config.yaml
n_layer: 22
d_model: 384
n_head: 6
n_kv_head: 6
head_dim: 64
d_mlp: 1536
vocab_size: 32768
activation: "gelu"
norm: "rmsnorm"
norm_place: "pre"
norm_eps: 1e-06
positions: "rope"
rope_base: 85100.0
rope_fraction: 1.0
qk_norm: false
attn_scale: 0.125
bias: "none"
tie_embeddings: false
parallel_block: false
extras: ["local attention windows", "gated attention", "a smear gate", "capped logits"]
init: "uniform"
init_std_qkv: 0.0191
init_std_o: 0.0191
init_std_up: 0.0191
init_std_down: 0.0
optimizer: "adamw"
lr: 0.000986
beta1: 0.9
beta2: 0.99
weight_decay: 0.16
lr_head: 0.00661
warmup_steps: 237
schedule: "wsd"
decay_fraction: 0.933
decay_shape: "sqrt"
final_lr_fraction: 0.0
batch_tokens: 131072
seq_len: 2048
doc_mask: true
train_tokens: 669400000
steps: 5108
dataset: "wikipedia_en"
Each number is 128 + 32 x the weight over its row's rms, rounded and kept within 0 to 255. Layers, rows and columns count from 0. Numbers have three digits each. The size before them is the row's rms in percent of the matrix's.

# layer 3 attention query, 384x384, rms 0.0355, rows 165-191, columns 0-127
115:102114157105128156214119193174110161118156203094131168175161140145097087107094141088176136097103137116134120115116126128166126155119062113129108087151137115180148178099149196075194115145099148152152105097140091138139087125154124135137095111126114118117119182166064128082062197121139110158111108131112111179121143092117188107132146135122140093129109095170118129116099155061116123127097
098:095105207104107116179099118122113147086087109042182155193121140117120143082103170100086059107095119134120089138141127116151155077169104142130075081111155204186110168124145096092154151099139178140112106099149097151152118083141119141087090117134111095116134152115123097128149116117127103148162086157148114189124140212079146096128169147080114136134132121147139157157171136080116104161100
099:167147144076146113199154172064105161122134153101179127134137098197105138081140109195142089096149164147176127155111144185136142161149114082150195086102139118168170167141077139107155128076143133164084152134160146136175135118148100177084094071094085164158220152112136127117108114120116100123142091148104063146087143084176107105084119146153101117140095180111141179111094151163151134137133
096:118164141159162143175115130102107140103161212115194111138135126116121121127184151103154095112108123153124131147120132185136133169127091175117145121053108204124074175166096052096170121141171127124163118121062132179139150100125081159098165115154151148115135122138111123165115167118087120139062150127110157062113131115136120122095123143196096172137091156083097181121106150047156111156109
092:147140117058133118131115061064055223124109133126143146115182125128107115129095152180140124136118124169116133118100136157131101082153172148113216098152107109124107188090092101096144137091117134091137192171125101066157192113160070166084116151121116149183128139078125152166083119136141114070158127153097052118129093145129112080155092165132122162124124154129162133146080109158154116137131
109:123128066170050098101072084128168118149104107121106103158109174115154092127171167116132139148082116056134126139137097101098100111115114098111106119110147176093139084160164145142166110170121150097178073106156080142108084155099168107119183125188140119095087147135084116147163152118182147201188143128139144102154197133136149149152068128142122101109164133198124115154166070165135158117113
077:075114155122126176104069098104120126168095109149092066136133081095133154116131190083106047170147052202088154132194149164153113181138165084092138155126111120169092077078121178126114144130102128091116138121145114120112157123114114126103074127182177084128134134136100104115167149165134131198157110110130109145121162161122097174135112162113138104113161138105130162086080086114175149151068
114:161113164100147109179131185101080138168087162082126137134202139172103154141104123197130167085100056160178120163104180165138127100188110126121157100099112110133122158115075134108134143083141085155071159173133153117165177083173091168131100114047135183159168119084185147128102099160073108053113065117115111154071101168105145065104160140064173092119072123079153083130138166115105111131191
094:144096086133203055111175197131165184104143117140112088135101150156171101168088140140182155119163097090106147127146098105157141137158063122191157104076183105178143092144149126092106080126123120107134076157127112113171143136119136106080096123088093142144163161120097129111131115131154114106138120120110096122115131111093131180121176186146105139134145134157098079088157166119058102139139
113:097099124151125167057112126160175077151099143113089128163140132099134114087100100138119108165124129142130164058150140134093102197072181156108116162168111114139085057130112097145075103125148169106157138080119122152090099137147115105204202130171183163114082123153102137148094170150128145209113158144094194105150121089106156127081154139171127143102172092137136131130131094134145119104105
107:132121114145133146091180127183171077135140150130060095151134115079165125167126151054161134191160188071104160174130125078170144134119198110126134136106158107145076123115104053181136148149151114104193138142115121207100103145062143107151163111131119121134112067143093154117107115098120113143110186128138189096191140118047130142101173182197154155159176094127145077089139115058062150152115
092:127085166123075132129142089151127123128164028099120122128187192172167131191131103114112162052069132152112114117154185048172177108165083136160109093127125182148081130106160128094137099102070180135160074153141141097165056102107170115066109143087121116127159168153130132089180130147100094092101076098096097123103099180120180144141146176153076119116097155130084162152106130135102138174116
090:111112136049079154067060080125094087163177063132095094163159106117115150077107166109110072171105081130128094159105138183100070184105164167142137148164058088129166107122112115098114107105144131124100191059142172135120110113149134143171148115138163099128135114167117057122111175136131126123125142182164148112116119114150127099154090107149138062159139100108168156151122088146232146172095
102:107187153163142148118110124116128086192081191210144173129157115040120130083043154176163120152132147145154147126104171137088127118139168159144097122081125121138091169123081123107100165148147090137084128087113098171144167141081114115169151117119172136157135117149139164150121116128136151085088139101140123061095171127057179137082192124128093120123150130103144147152162177141150144085167
099:121168096122146127139151097114160156100162058130142129130102045088126107118126162118164195169176160151183156087132088130119231182144108131157156107127139140164156161158131192123186127100092127133099162131120121092129186140115101106063053079089124098137184132094095116129121073129152116135104140133188093170128131104195089146077125186111123160162128147089108148096110104133133168140093
098:145140124145124133150090167148138090100171127123135168148179096085090144058138155159105120102140150126172123133059139107134122148108196203084151109133125138118139183135109075143120131173096173188111206091129105165096161152174083111179116074079121179058119133116122114174133097094077124205096146132114126115127108066085138093118127157149136123135108125100188107125112101141194120141144
106:149157119169068060094162147120106100148103124123073129150147154213147148144138149169120121167142095127139103123124102151123095141130139041150152160132114090075128121121134139094162093172116079119102051139109123050091176069105162134112162069104087173111096137164113126105136085128128122117103103165097065164147067093167151149189153128129141062142140091133130077096127170121126177145189
106:131139167103178149187139200142127080141129188091147180070161094100115136130158137158131140132153127186157122150114158189135188178159107066151058124136139085133169148122079133106124149133079118166105126127150145153146121097126075134164087108102117123136181202150163120093089082126102136132139088171138111168102146159140146162116139172169142137140107128092145076146119117102129117128100
098:088094130082115151106117146178164114114202112137145132126175154137105119125119100083127105114100133114143150157149125148118098083168150116148070156132146183172086114135165088162120103160181125122133116107145127187158076126088199147168163208136210131095165101118134161085146166144114116068189117137179118054121152188056080117125101069149152050113131123156169198141131144077104115108149
100:154115177165128167146134166238111140136148193120137190156179141165154060123150142087115150098135124048124141133123151143087126123162159164088142165124200143141150157141135098130197150130154137111131122115154152114123060107137168166114137126109145111097161097114096143129152074063126142079133174123115075097118147124061090137070111099142113118087081166178116127110129125064123145145096
095:115164127117109145113103191122134126141147065126092129145160114131125099104116119091124106077158213153096126125134157177090207172122147092153100128160080118108151136043113164156131187145084105169127122123186143066153119126126083179101148068128143068122111155168065186136097143145102188173132172150088151163117153147123235147162130106151158096143152091104145140113125151103195083158070
093:122104112128099131103160154158083124134106081095112141143109155139156087141107132057156089142169172108099160124191152126094128090106122128177109106147174148141143099143138128142119146090149171198168075137136103061189060076152154156086080101125098077122126159169141110139152085146097137149135156123076124114111179141129157157165131128146114108109125126119112083067171135087111171153145
087:155174102114101143119089088104144118139116098139095111152169065127099151070171159134111127122072158122154168189091127149099159104110145097133128118114096104119155130135098087122161155148156143146142124103146118076144178162109136184194134057110169135128091099106085199190100081175137156183134156121137108122145148148126176156116125080159124104172157145162152069101131112131171110185140
101:133159125011111159140157147129144154111137087196136131083111167149140071145189119126098130140145155087128112110136144166129139180166083106157108134185121118176127140059115103120079099100161081094147152094123165168153130140085118146143177099122137092141089083160092140083079139111158205131140154178106139149145107107116113158173091052118236119129119143141164091122136131112119101153092
093:083156138080119109094158143149123109156151122148119132110100163149138121127140108067167109146120144128146077162156137184174118110137131113119072135152103115068093121055157129166135154176163135139209163111146123124160120128086111118153165083181149096097146152164112117071133131114156129122120125177132143157110141143134172107159083068157099063118127109133146139217144092115147159145094
098:157163100145228126082156120123115088175065127182125128119128055109136135099150103083146123140139148129110153160107104193196114092129130107089159159168080119116093095101075148134149092127116070088135175108125136135109152116141111159153120052103155119124078110067124111140081159126163105172094127169163169163133124152077142092073153070154137107157124147147158084135136066119173163097157
096:138087150123114068109176153080105108119137081117051074085089172162117120148087107182140116108130128121123144109165165076115110088110080101188160118077151136161124090102138121144119116125136075151126090148098119104154116069080121136101089086165057194149169085180180188113158080161064084170117096082093120086135088161169150192127132162111138100105090137132064106095129140102083153154161
# layer 3 attention key, 384x384, rms 0.0349, rows 165-191, columns 0-127
103:173156148126169077112089132111137079106163132168186137100132110153086103127076162119115154160113140133155135130158156122127125117156089136096165124191175116110165127159153131174147110084174155153091092125152163129103193109117051115133141140169103139144110106108168067107128130101140170071117060133173159082104151149167175135126131110110131152091117157138139131171184148163142131112183
098:124122150186173093183148189101108170106169148140114106106115122160124129159090138112234182106119115140116108108105199139137125122145078113133117157100153092115186127181136129152165120106148153215051118179128138121150193100140123104126102120135125158104117161059117151094138111126140129124112152131105129104068030124147147122174149096136098080105082152124123154148182138150156126074150
098:072109102163105118140119095117170064177121124134166105118157127107180140116069145114111194144129088136125115117125138127095107126142093161150165194089146118107153142148127094171153170176125184147042114136119096217162110147184131142085128157207147123089128101113128080083123127136170098094136158091174124083087159192112130138163103144113156107132045136092102161131120126077122116168151
097:104115089151158078075137176078106121132115049115116113093145104163115140132148137109134156139141082145097121114101134097121199115153098133203179146113174171131149146152146098162155114112134097181095083120102093116123120107159119115141067132146169157117148132133124160159184074097159142104111152050159095086097129120182107108172136101096113125198072099107101084143124133199116116220111
111:114136144169128068200151083126127130175066178112159146128141125152124089132047111143104134105133086106161149119173174107121112146147090145150160116108153140097086132210146132118228113079092171176113164130116071156153106103119125184131101154144135088149154089072131120132169108085162111109137136077161129093095079150086106134145181121098127098149022116109083201136119169130095088160206
099:134123176164140166143154132185113097103164142071100129091087107137067087146145080154121115173116174120108185131165164137135146113078159115106123069110107131122165130099152156113100124092123090139166141037125157085168106134170118092173172136117105112141083105084165201153139114125117174174085137158133099130146134141147129082100161100132168158120161113141128088112132119140118126080090
104:110118123176093154088176158153172147122146085171092125137098127081141124141179104145139108109094159116147060194132072147110160128049148102142159065162084215111105058123176132136106125130117146127178126150126150177079123131092101046111142143152133129113042135116102124105103109099138133155158146116171092119195196101112151153157094091155161153164198133144145091154111041051087132173082
110:183131056073161120204127107086152116139094156105216145166137152107159118144124107148093161090130091143177121128125137147160115123171092143183176187113141093133092193162068111102157108113147144122063105174141129134174144118136178171151131155114153154153170090117135116157112104118136100086106114134146158108096138182104166159141161131105055155135088178113124114134122212130097135143190
103:099096159103156117146113130121148122140139179186155153155117113164108115106080142117155129094128129092144102174138091128156144169114112143115105096122110072105120202058116126127150196139147102166111133090165126143190195076120142111129135066092104228046082146088139110089138115192144169164144165166100078134143164150143147117139186102148129100121082129089081112183122120122121122161140
101:171134137142139156104129162173125134127117109085122096172085131087109150095149117157171089144118157107099163099079158101098168153068154154097120113184101125107109045081155112118109089093117111164165113113138128062115099126136091064103170170119084098129096109145092136121114075157097172140137143078120145151188122138114135124160138124135143124113180124205165079146136066153156148146099
095:128115145148132157090169116130172112087122148138108109133116122102083138116098068134190102196111191078108135145164108102118141096139152115122131081156108108143165099112116114166145061104138104129118185069171187152144038153037122049163134112109084171083064096133128166119105114161102148150143125129121135092153171113134175138077175113166139102134164113181157114171167045108132132128137
091:106156165083171127115100153135126064166147144100134150105102188151130111111089176171142108100104148236095117107155118165167108114134165113161137152132152104193100102145065138110073179153146103146130103156174131161174126119110193068102095126104083130146129164176094161125081154145156121137106174185151113079111161114143110136063104105168117133129101096149137106119083167114135116141145
091:098141135100113097127091146095130110116111085136159127124140106114144108119116062070120195090134113088143076158055164102101161115134166156123128114135109163128098084129196097099161034121093207121132149145148152151099128158159108175189132166128166092095100116117101139100159144043108091122142129092150106137097096140119158120228088124083142058115107144168086144156164121152110081180181
106:147129130122185135078096160145121116202113152158106129058134152094122115087106166088125151159168147152130130112205190127089085115153126174200118140039150168160132067094135135155119152127124082115156095061067095140098086164155113149103081174144116089177095105163189118134159085085151136139100111157122127097135166141090150094084160190090066146134138171031133164119158139040089165183157
104:119080125108124138079130103136154140100144084181083179133148135124140116157198140106144136164155176105113112165103085057141093146063167148198131144186183120088131102142167140145131148150149104166205143138125036151101133170138121142055127111117170186105146154153095112079149083139163124118131122166091123184057150124173092094109130164125155127143168118095124158143058094104090132173084
103:127080108109095167108120139151148084104103098105161139148126119079129134127144071129116166130129158117155183179082149086152153058157125240140130176148177106115149116168130087132173113125137167146111097140089119163112136169099087151177108099113102150126072099110113192171126092097094115132147064132135140131073114084142125124125117176164143107187096167131133072104149161145191074071156
112:105156160175072084082144095097108107127146106153113120186077103102109119113109210164104077108136140157137084080142115187133149119198174071093175145068079143076150138160126128112148120181109102107064100077137155065109104067081132098125159103115097158130141173185125173105130106155112117160126090204135136157154096154155149155127125192139157147155156142112145106102107069178148201145159
107:146086094082087144133118108106143146119119157145124135184143144147149129163172096093135122112160149123195062153104140138151116184077191078182075146169191135118132158119108053126123198175100110122101171137175087221092122107153092102067139071107165150088158198097108125068131112127115088114134107139089165113069146141124142127117136140175118148105116181079085148159098114100087151151094
095:120109130091088096166141153064124134091150193185127103056162162160063120064094064106136135104134146134116152156175151133137143140160120151097094074108108182121106166108161162135126085110118090149131168143136177132149137120096173137147151121078119118094126140085132178117147150111128206127112098124142074121133160133114090097125124140171154081109133168138105144140152143119129127132203
102:087112178149104182128180130141157187092148156145069100128192162100077117155097105138145134119125125122150180080145149114090161139141101186112108129110168101103158166115115132145110173153210103083107106117142181083186138128100111126128149084134090112135100108118067075155177130149049212125071161176137074073061212122122063118100155175155136083066124189151085180129119159101122127140104
096:142127092144153179129158104151148075157161095122090151117172135107179101156138095091107108137162118093189124155114139144124160131118123063207093072139194123124137068166123162105149132135070167137148150136133109121102126150192063153090077125137140117134153115117068180090108131115127084122155117097159169127104103138156145147212094132100102103101137178118072124150168136119087109106118
098:068142137102134135110136147117143076178109161182112133093111137164145098125134169116133113134149140151076112167234132189119099189163121045163107147132116096132207117080099166173102217112153118108152114137127118083200121089181175134131136116174089149157148139143089094154143127145182135105089176153142102123077167164128160099091064141099083155078154141105139144123155148110105151135128
094:139127088157106156124113057125174152125187124118114160153150103075185143138186109089174127111084138118167137136125120079099121084076117065173097157110164116110105083140127132140173072139118186160101136116160147123062120172132073151152071064129138132115082089112092194119117089139115056090107079060132137120138134098118119132181079129066107125134110148164056113109202129139075147162135
100:133098099139124100162126146075128145117136137164148123096131133127137109111121127090133144086165081119172172131109086133105156145159095057173055169160180099153104126127133113117108124138086173083105172079133138146127134104150082164163158170113118118141133081141089154067158154058160112092147110124101099106143093108152148166195102129065159149092113154142128108136200118226084134162135
097:157075146080118140171184163112149146097160132125105093132131121165063107113134055116154121107079178154148115159164141172177214176189134110118079036109120157084138092102163176142146116057124108094129137124153135123187120107124127163150190109131118083136114138085129191096134122109089172157122122164122046151111130169183158119152110069159173107095108122132124082163205141132158139167078
097:196052095083155103079110114120159185137188054153175139186125109116139059168161115111150136106122156111147114179135128088188104107134134133135134120159157126136074130103121123174152099073117140190178180178116181153141173028066044123145159137112134116136057144137137123119099131084080134118127102132113082194146108102091158131131154098103082151116126144096095113146112137110157094106101
091:106167129092124104119060122115088042111098201107145140108128125126161099104114191133069076113131100181109108095202154210124068110150118037143154148054126135152142121102053174091082178165142122104105083087114100119114145095142186127130113107133059161143154150134135111180131124174131078172154140125145154116152152159141120183077097163092154181112146139118178100085121126159165121131134
# layer 3 attention value, 384x384, rms 0.0306, rows 128-155, columns 0-127
108:102184129127093136136142128166126140132141187101115149098107146069079117191086103180103151063123070119138145120069094145156113156074118152154126144156145124154163136133125100104114106113096126161079165135175157133068152090141105179162185156112061169130203155104122179167079147109103051093126114160145115089130108098159120188046123136137084188121170120166099102082092100106162125101115
098:125114159108104099143140067183181102162121161107104161063109093101214152175068116094111110096105092160173116096116120137069162121142112136151116128152209134155196147129110096199074158131136078159137134107105088202134109137096089086076161116079107122163133164112155172126054167184164167168102187132183111144095134140161099163118124150126178115184180137098117136116123075057096117081096
093:126119140104130161086137100162156143192114137102141118034059084122095186133128123090120128143120096104141146117136120125125136103152112103110180152163111096172099152141151102175154196088120121169169088170149120187133099101079121161163061121092109131144069110046171123108126134095119104130164110143140180072179113149091141135118138098069114166138159061096080180078155077105107100176163
096:135116138145214142102097190111173173052152076115089107181121106164058138110110194140117164144093145078156136213153158101114146080149077087069140120134160097093128149149105182186100111057122148132130086111117197073093155135140165176142142074149091155118111188114091079147081106142142136129168103130095132106166169165120132147147139158164109132171153077120166142091122123074072150175144
096:172124040138163146139149071107145126080095119071100140197125172132169105179078123109145133112121139137165122160168137164132109101137076129126138128144088100088111120137161126176119105129109162144094092105166112105110143191104118149108127091147078105139107135165107085105079089161155150186152160153054149141148161109117141195153129145175127101111099205099152214087163128106153133101150
097:138140147104117127143085193170142149112133132121135131190104160100119141114160100166126194104154147064090079142174132137136122168139149105120104146168082134126098112130151152075131107166085127181160142089182073095132144176127112110078135116092104143118119067107150153109128154112117162141132149135107152153127103139084132129099180097115180157152140101109157162170166107104154081150127
095:139132106077116130120061154120136196180181148104135129111138107135094104124141088089113087113181127118108123102141085109198131130100163187161150152116087086139132148113115075116069150082161146109109152119100099180146163086131164119091159093113180162081120110073112160124126147184201122135180116160205125094115150101103149147186163077157105080121118163141122205154166148165141088128126
096:099133091096182119088140116149124158104116191163156105150073081119157138125107148085132121134129138098084134115111115149149139088114136083089164163098123153075216116158180172138141122165128088113175110146150164166102103093142119103056146078127185132128108088087122072141127047155049133085164169122098134146133172162093163152100095134116105204119134125124099117100084148072073108198172
097:159120089134134095140125173134128187062119125110158147128094121142087154091172121155186142145092122043119109126151133127110163098108126155091160070080124127074169151117120103045130120123127113197182142135073129143152156085183095167144113125151093124158063121163111139155152124144069106104192128148134195101112143206147147147126101127086093190173148143155079175086129131114110147122134
097:091103128183227122118159111134157092147140146189125140097097138191140115140177142140109089155172122085079142140152166115140097130117152150090132129091151153168160116147163130096128176129151046122164133108116157148124104119152121085048177163187191110205184115115121135142186161171125130119194118149109134128132158148126115198107097136101166178128138088187084125167081128098182150168128
096:143078131110133090092169141175072150158161120090143114147146149128115119133119160137117184099151086139112125112165100054068177107144143176135125186112082144072126159174116139078123148128162154143156053108154117118152163198118080186081170126086110086163158148108123124110134072113189127182167137159106065173124111189111139092121102139148150124153135130093149088095176147135147164088162
096:164062087157128070142148149139157151129129182092104092129113154121165113127140102120115155141147090143155123114173080169109119120114109164154155147143129129100128121131183136122140090139123150151161092128150125105135122110178138194133167135115108128200168237129126108137114093129139155120086103089129128133158144081167197123150159205177177135111129148103089070182125131139117108113125
096:140109095175100073113202074106142082180107111110082080216113090183102142117141153139129105071094109137139128164142156113122106101142141073174107115091062110169092119168126095125080142130125095119169168132039171115132153181107136130114084134141151157078082099191102168117115128146110105136176128085084150169103122098146165140134211105155201110118138145135172089064175115128181130094120
099:058122120075099100130100076111156113196061145158134082093106168091160101125069179107120091116103147115154152154067143145084092180106127148183091072081179105126142147210167137100189136177160103096159147134110090154136086142121096140118115153106167099176209192125108101111124071101125082085140152064106130134110129165079140119157047167106083144229161116096104129100121165154096158112086
100:096104142166149093131087144122163136067118142156152131124091134106104123139166157172125101157191111132118120123116165118139120159172137135192168158123083112121161134079135106148185206133133064158119133133075144137151136112082108121152076191114076142127149104201165145085118158105133129111171145133078126093151127226113141114130182163120153086152092129072165148086188105178109121126097
108:152087147095059091110087127112163117093112119130092083085092119114061156132132051067164226196165128056099131072080103109148102162144151133221147079112142099126202113095159097176124141167126086132166155113114143188048119086120166178116115079171089147086169082145176157083103102089104108103121136111102108103109038161062125131195171179115152092090169168135155181114139135061085155111107
100:155107072137081145108157105156086118089102168103135195150161166170134129167091143139157105133130110171123156082107188155090093164136159082140129146179059152087136133104121151148152155115196130149130107159178101057133138172096137169098125139079128142147141127134126123129056141105124181129156097107103142159106101176103089156140118143187158164112119154106092139087161137174119148100140
096:110092147083165111136161068075139143121108088061119160122096155134157176145113113118224142090148124116119132188075165050122087078119159112105154140144085113056143089155143062106107116106141161108072113102154121112137163114154132090145165111163076081102176139133143128103143104137186119102109102196221080092131163100119089198153121155106133092173163115134187111148164127107111089107130
098:099069122146117114098114130147109130124140177101110147073127066177161169073130132139093134076088148148125150114161146079119140115118123123134090155077128074129134129122103178123114123105069172166119209151163092126116134136136100086115110075175149108096133079145099153140141147143132156145122124164169144202135153156106113087169104151100135069120144120158183120127165134137210148137144
100:182108163120143141119122082137078144153166195103096181068186098098184078172135140104132140115146147103143131027126133123162140156086191128152146128121184133155132110114132125096123172126106135103076074133094109177173124172120130086077126133080150106065146120069141111174115139070153109047061161052162135153077148071136103154153183200103143123104102152156101058115105134127131132162151
097:090183096103134159129075126101177066133171122186113159085154192111102170122157157059115158084121131048142105193074100112120101146153105090128164138131163112089131179074124126072177169200066118118131071101151110116102080168151153126143153110098111141196114142154116093110083102099130046108113116115146113121106122101130159111149108167051105079127165156119144082121136151055137170146137
104:121118134155124143142159102160108148145121150086157098172121082162127096093173146149072138118106139177156160187125139142174152141097141148079133138094040138104071152122137082089074130107133172112165127129151061115152142191157103160155131110147195099182090075111147059129121193084095179191078175142105112200123165125119188141139164123121148136098116143164156098130130101159145142126091
101:135087162110107154128034174178153147204104124138148074124123132107095097156115097130087212167157124137108209153152161088133106154130132119042136178089110142100124151099114104074179135156163132123146134161140090106130115104053186185147120161141080088113102088115106156170171109116128172086087098131094078041143204113143105129030112082152068163134161113202134118087123145132154101083162
101:069145082109192168143101154107116162084137174078190147171158139147108149147190143175195155100061077067126119133077135147123140128185132083242096159151151098180139109132121096121141152114036132078122144098115107149167109113183119166124146097142102132096064116158124089164148138159107099116113143203122126059134093148077141166141158064193130081134115162120113113095168104148105109160154
098:174133138165101153156141117142093124096158164089127124086137055124129093152151096103143109125092124098109083151136146150130105157095139155152076185177146097147188151139124146169202141138123142123110178160154106086132147121119092155121128128086145144142142086138145099149098102109149108167085145141143120179132108075112135146099103091142121113067123123106132147104105118107166114068108
101:123109096088169144099127101151116182138151151125155099165116064140130159146162170086096077120054141148128181117093108134092164139151144109153147122101086114144144097150092099137146116161103047212122137125134135140125093063099114128118096091033106155067094207122118148143080157100122073150147146136130070090142155156180107124139129097168151119138154127098145172162125133094198142162103
095:119139147121115120119099138125147178213117124145132171076134123105142045103142122150133131097151161192143129172123131114115104121094112115080129107096194136175103143152156072148115153173087097087097174106196130183102141122112123091114124126139191113152182114152131108127110138145099137166161170099042122110156090154100129153151169100144145131132149097166112099149114101137162160074122
100:122121153098142111082139121091106109134165070165093149143138115137075162114064128096205133096144114145075090086136129116047144103114167106115134096098111105096159166152128146117146111134088074169141187110082106181097178150082096166114097101138190127143150142156134145105101157127158131159123131087117131139092119124067137076129152136146175145129122176139101157152118121197123123129112
# layer 3 attention output (transposed), 384x384, rms 0.0312, rows 128-154, columns 0-127
107:112169154122159097083072158157170128176148079170075174116113107127128122106105147135092145146090131067096126117187156133115170132140153215082152102131169106163168154168171112186127103110152165088158061089225095096030068166149176094126144111160121175144073174091114151168158117135132150123102125082150059087177114118093139129116128121093130148065109107127095066167124131072161139101132
101:179114079108076090133111071112169141198147118101132151153083117143132125135057192122119140140134173158196129153109087104079117120088193157155089087120067085128098137132174123194050163150068128093118082066132112142155095111121161152156099127124144143134120178126181137155111149126155145189102099100133070116101109107149114129153121143067169055084136125165068087152177076115162106112130
098:140095114098144197165132097143067130164101125148128143096120144125128147159125118072126102109130079107149124142082181167121163138108135121077209127122156128132129076099075113154115164156149063146153150120099111204092085091148127159140078120160069119150113157095092166075145075102121119156192114110106119056139165145114081141151125097155162119156099122102113172159092079131119094197211
098:128079128076188128140143110097081113142144147087079137126125163212140098123120073127133096096225047132165138143159182171165108110145083047152177189142142094084139132118091179161097086144095116117133137118115097125155114056169110117149155126146160166132165122128117066077091127087106185140078104161145150090111107124163118121148133152118158104138126047172129059121136125150145099164136
093:139118061065132114139134108077175120144093098098171090188149085125102133100085080132076130102102117130167144125140098154120077128107158127106163153110125109116112048113168154148134140191122194178126132123108091115144149121088152116164136129145177176157148126062114104151062128220146166173135169122169170050151102106064118129138116113161172101178176091141157125135113122124119137156095
095:125096093103143125143106151158114093110176144173095089150157107142141158117114108087158143067087146130102151131185099136135101141149080163175116131138161146131099107118050085120156154149145149152184165076175104130097122182125130130081134129151140137146112072085094124103136063126123195143131165150172122137091159103109115145091091101110171135104109166109168086102059152111099124113148
102:106154149126122112138106125119091124118129089110182139128161103070144115140156108127101079121105078126075128081104121137179145134116172107100052107066082090101121144101117103107108137163079132111135155151167052137170209086092135156145127135108154167151159121068113126047128101077182112122168142150161126147110132180166142075137136105106125104159154182164189148085111062154135124096084
100:125099101137154090166124113144083215124116114138138136155086139139130167133157150122155147172123136115124147133115128108079179105090086111121173108192124145152137096160149045162113079108145161059156122198122131059069099163095125163167126157160087122092073144151077168148105172098093138060125141116122073113144117137096087112101103090135121216080157076156158169118064163158124168175196
100:193139079112126138135099171109099138157105130142137081174102154147089151074161069071095104062125109141115145092102144151124182120090048183102222079106104183126121192078056129099111160180179145145138182179147127091127145138107088171174099131071098145137125127151129169129178113184083131112094150108135190174144195169075111122142105117132122149078139121145131074182135101139100137164166
103:050163158179165117166209188137091141120143151103079133163137134174127139084138142155155038104196150138093182153114099119101206120108145082147142115195135152171123092099116152145103093116077058091112195079087115127124147127151099116090094193120154088128154149147121166101148108128100171146139171135124110175151142161136104165055092100104115115135152120109065103136093090141102124071130
097:119138111190079134107099113130160146161135112143125055090096130125127154098146095100154118138152078112074198102141101140109140154175112212150110093178141126079115132070139097110174139083136139102180121136165168134172155078120067180158112133105076076180078133129168172137186082148128122145135141066089110186101114178083178119124104106122102125137060119144137102145109197170083123144105
095:103121077176123098170140095087135174140180127115124106116146159080153158184173103149125117127142079108121147119206124158143124126106124127159130167143074148132140128156160184149110142130095122156155151101150108157135097141167154092154114083082076154171105155155193148162151133165135161189157112131097121087137126163154123112118161196145128134114105139086129073148141047189141119177139
103:093112104171126156144070045109133147106105109212104116164086102161154082113196129140150087153069114149128121094158184176146103112181072120076172091142138127132161127122138091112090142095161074136145129156141146101103109138153108179170109151165131109127101098146106079164118151195102130162090153102110105162126183185163122132133135166134174137164122185106128112162156133087148194178088
098:128161127087118159144165133096176150133147103167103083153086142083116124103142172109161114155179160146136134094137110087127214128155145132133136103146183146108138091112122160132167054129131103153163164143104100117120149117124057137133121103159105112167121140125107201132146132124127067129153086105074059158138090139103148125098119050087139184135127083146108145133080158171052143141179
099:138099103103076129164147166074130179141139132110161147121102159137101136096119051138144101174140117201157153085109153141136167169135080124201137106137135044141128187072113190134159162059127106086127152163151174142098118082116070167176106142140171092149151085127102140153115167145141118086161122169115138127135145136127145129097187118163078166162164145134111150115152153154128137103125
093:113108091089103173135059164101178125155076143125114149143095077100166081070214108145083105147117152094057111172120120150129073200097125106076132126116147132138113090150131101101110089123090127091189145116109110094051138104128182167137087116184132114110089113115092198145124191104144161141164113128148157096103147097055110116170153141102124088105173189104164172139131139141127189125136
093:107148087187134114152120097131186152103130142141111202127097097072124175130110110144131110098132188127125156115134122166098100193135104112168127125156137116143120110101164178129154101148187109114161088142158107130167096129035126132102135134169148160120185083096156078174106097140144154099117118141099117134143152202096193162087139124183113166149178176150103134154104179091154181057158
100:141135113138233099080132105073123115128037179154163090171055079106118128112151085097140091083124156106082133151104137131091117069175112174167123153131140147152123123100084145120133100070139160132119075141148062102097118107132121097116172117128152123135111054103204121155102093092143146128126063120131108128169138131159113130129140125086128130153149153184101104138099121115103130143130
100:076091144162152135112129133184089112119127129126152076119149108159159170110139183111158081068105115129087131123196108107098124158138128175082109177098129081121102079127135167098134131170112107105118193065171077146189134108141094090061084098153136159121140111083068149097121140166145120123091133063184144119156158175121128053200122144071138102082162164115144096144132190149129151155149
102:123141167124142104122139155173175160162159083084089156136115106092140153090143201170153119157113168142144188100138167080099152142128159104126174105117141085107131079141144095186165135092157160100131158106143123135164128181096144076155117114079091111118079154175120142099172125134118128145193126121151102125128140157059143125141169166083122146167152165150133131163073150166100179175125
105:138146065187124132109116137099164146077119081163120122125135146120120170117208161068112116128149130065086128086118100165171163138196165096154140166104177094148089082134138116177093125092098206105152152152094109086131123153124195149151121093128126116153136088150081153125124131142093160159131122091150118117140127100128182144132144114052079134163136148190116152093156143053081134181126
106:123162159145137130155146141136168103173200099162115112062118148162177162111137139132110066120127072157096138110136098145109120139101113183136075182097171181119125104100161136116183150143112137137123114097184082221121046096161170144103116100115098136113115155180154125111119109163173087118151210117132140162094165097100170128147131115173129145073144131113099132077127127096119132089096
100:122085127109147079167083175169083133173155164119102109089131175153103114094107069139150151210142124138088119135155158141129091108172105098162128184131177161188131100152081133145088120123124156190081118131173128101121161144187168141102174151119116154090100137119084127176088142145124057100091086207166153156064102066173160132164113144100101112081121117173089088083098086135185128137120
103:135110093085134103113164146101061118138143081129162165108182106109083193137157095188113117156089103128103049145113101163108128110146122136093115085142112104166092099187120138165116101133120186087100146074130070095125072104134181190083105107144155140185081114107164145122151144147111154138184120113109139168162090136048163123179192134091095131132132175171095173143164095125126123141128
105:101165099144113113094181129161074167121137127158083109137144139123093102106138137134095180188121115117119070152082097054157082184107100132115105108157156116149126124192179127105177121169144168157131079120197089093104070180177098147109096140139140085104116153172184146136167166140089105110144180122121127186144186089109159123131148072051136071090126123117116136093100198161133182071131
099:094164122109134115109164081184074201134062143101151144132137076170132137120105126125122122163135139104116142098069076088112131139132107119112139097139143065154165094183107120177159108155145181152074127168120119086119111120158154145133140061137156131113101132031112114151123126106132139153122142091147136092157108126144118132148106105100170109215107108127178152126132117110170157196142
100:132130172149111124170128125167132156073139076103150106128124110141081137137132140143162129125134129100145142171098122169167168147147102106117104105131157107145147098055155105164105148132134063121116093103180142103169142160135108127105087118115114090138122138166121165142049090173207119151124148106085109139133146129169176146126110116100109170123133149126127154145150134141117140100152